Weights of a small transformer language model.
Size: vocabulary 29803, 11.6M parameters.
Architecture: tied embeddings, capped logits.
Training: 423M tokens, 6461 steps.
Each number is 128 + 32 x the weight over its row's rms, rounded and kept within 0 to 255. Layers, rows and columns count from 0. Numbers have three digits each. The size before them is the row's rms in percent of the matrix's.

# layer 6 MLP down (transposed), 768x192, rms 0.0413, rows 425-453, columns 0-47
093:118098105108161189133104114100068105176111119117130082170188070152177181153205177117148096117100125082101127127126122083078108132166143114128106
112:120084083156115168124151123140088110190094121153077158046117107124194121079098159098070115129101099135121118131139146103083115166163116101115117
104:132078120120152171149128095167192132131139083123121100070096090145122137114135160085077120114126097138112117111120093148181129136097161176096112
108:168105128100162101113125136093107127135147162085123142119090126140076140071108146117162218127147091135090130178113121163180139107169073127107134
091:096151148121080128181101122167133141133101141112172108064095157161081142185099145060161069175160096131141087159112078120143148120156099112141137
102:069116168061131101137097116129060137131161109160124170159095127141129133122114105126149160154118146090081128149081103126110142115160130130160185
126:164139180124158184096114110145130152137161152092106126153137095101101146092147147143151149140054115141095134148083167100137183161159087120158149
104:168132100083135159146179078149139178116133172109123123094186107093140116146099111126110175123063099143125145052158149156093112124073145150136166
107:089116121139199097175084130189137163136129072144174119088143153119126116106141165102117144105163138125103097102160139160071136090117165110142167
095:130133153119085176053137078121117148105139139075078085071155135095099106135114151121114147160149130163123168059052182128173210142118093102100139
110:145122121145084066113101125142140150142175148121168179135125163113123150153123089093181166110166172120141100111155159178191153124106137135094095
092:141145119139103148134094124110079147092116172137139115154129148183130124080148185129129172105140138160100199134138210121147122119129110147111124
113:123107080126111134170157130173112148110125100140090185117219133121113153098135081139133152094111176180144110157103155142076110137134142156140117
097:069175104127099115174180132164204154077125092122079046130139091135125175160106152174132125093132172123203117147137128129101125163100112119119098
098:136068128107080083129096144089125153137170156127123086146125122124135071127133099114146112200204085131126149116167115144155132117064127092091127
091:129141106141073063122131142164138141130115123036089112128139185115137118152108175086162160088116101104088112127142148083126101179094204149075115
105:142160129080133118107138139103106068083138144099119132109120108078172151166121124108137134124144140138124140175159177080100213123115120076159061
084:099180096083093147102115139148160097108146069092093156144154180118141098151155161084175101134139111132102104129119178161114133107104185148104175
114:117117094109109175149074111163212093138129094138118093079167089111159153144091122107121131154162138162156114160108158111120152074072115140129143
084:161132098068107104106199219107147136098101103125144158156097161166137136185103099144109112127124187129129093178100109105119140133120113142089128
110:160090110226137140108095120131080138084150124122159106174132130129136082158148094122150109093156154136079113128118146109175155092085086110152139
096:132074089145085114126121129116119185127138163104153180128140121137151070140137133127100118117165135070085048103119122114237136116173115143145099
108:170146130118150071165174146106081161109135112143155118138087118152144134135088172109146142144127114143099167089083129191125095103108106094126119
078:169090168179079118113139134121144176127135120085138164122092147114089138147143132177124181129133114115131130100083168119183151105151100107164121
093:155125130103129149128114176093154110111123071167089138067156170142140168166178174139072100143082098102099138108116137151112049143130198135149114
096:111154159157094168175133153168143111171163124123070140157126095131097168154152145185104111113101161123159163117091079129080095099154142091169079
107:140116129129077144174121159097158204099117119143100140090182142081132175086145140058176172135166090127099135104099133116176094130093092082097118
108:137139156144135130144123185142107124085092089141160120141119052120115134131104129146076112151102122101150132124093122136169085100121111116071157
087:069199158132169108106106083169059116146105100140112136131089148127119082129123108117136109103171115128146102201160164137150144129181124080162145
# layer 6 MLP up, 768x192, rms 0.156, rows 426-453, columns 0-47
105:192127138120090078142148078132173218132118122216149114100135147114119153153113111125125144171123096121115116141093098140122135152048140150158170
104:176116147123125117169146117160112117065081128106117169112118046150127143168151142051104130164123149094113146097159138080143150140134155166157104
105:144137138043122150148116077157119091171116105102128122128127120163164122148092137140144159136066087111127105186117100155099157172132123124128147
101:097135044143118181130074069106110112097043078130101113152136141166196124144106161121185135166152173108130097121091138132114124157092189133149134
105:120129140150161125155146114136158190123131080150111105129168133122120139110130152191158109085111125145115130099132153156123147063126150116141094
121:174134110171147204110093164122146122100103146099107111192180150132176095103165086080137142130043129133115131175087153084101095187162125130165143
095:105183128125127150175106219105134081115161165146131094150136141128129119094205144120081171128187164064107167135108083126155153131115116119105051
108:141207151120193137104151118057083159154097157129100120097132179095143107089134147104168137135138145148119138141137068111156125075192184133146098
093:145106103130130094146084139113153116137112139147162140141088140152166153159156161158108131112126112111092075218140077113085136122128144145147105
106:057099136150180181106152081140132117126139127094175160177114109085099115110055071141156132113107086158111131128147187107177124144173140140120116
099:172150150078212092157118114155103096182115014136160107117125127118191107137186119068082132058160079092183147109159127130127129068121140060120066
106:200114130105105107112090191091108140104140101093206132076127087135098147148094102111098151170165117119107111114069103072160170149132138092144170
100:176120085124161158123120107097083116133115156098141180114116215128094075096126103148134093101173078098102128072164098085178130086202090136116155
097:132211141116143128133105120106206138114124041084119130145155149097181064126164094129128120134156173192136115111141153166098140108110129086162101
097:112165111115156091157134118114138123148124126181159209115095114118183129123138171178044137146064146145158106142131115156115155128183125077097125
104:114158120137134130175057097137127184106116109127179118119133147155103123105133214132136150105133157142068141117139068173119157151144127125107171
089:156080184119115116097174141136139153137147132128161114132076075150097169118156090106156120074138140176130157081152071090135178100131099081165147
103:123083137109085179096153091089177147123125163089135073139163090093073115121130162097074186069109122153096185130187139128148175132108118159072030
086:131162180170189122151140130161100159054180123146150139110098117117144164115084205051147127108141138116168175107078122075153112080105123090133123
103:145125065138108146127194089107119099136140155140098105137162118116146164100129163114104197128099113059147117149096135125114121142098105142158045
095:154119107116117160094079105156144097139123168114129163150065164061131109127121083135112175143027066185169146159157096135123166182143126121121117
100:112178159109111133123139149156136207107111113196101122119150186122131097132109182102090121096078108104112109130131092133196105099130108118113153
104:146192089126197176169062060134150060147112098116097102121123126154133128170112156118122092070114163126179178140107102101073035166100127083103126
092:109055092145137109151145149194090133126143174119115088168090138106141182072099101105106193109180129132162073129124135143113123149111146101109157
092:105053070090142106083122071119172190073095102143146134109155142118150059107101113112148081148147116079091148139149131120135113121080166148079153
110:139144095145089143180137165092147110091105078184137111159166133105121133126145183092170167177059121150118088162060137112162107101152165112106064
111:150104181121158108120103140124076112128083122133063157119119113100171135133117197183181119146140184145131149082141147104131127079130132086107162
095:201114145120073141151147170113231153095130150151123146127192145131127166159114130079152151160099131094137150066094115107081091123086112155108120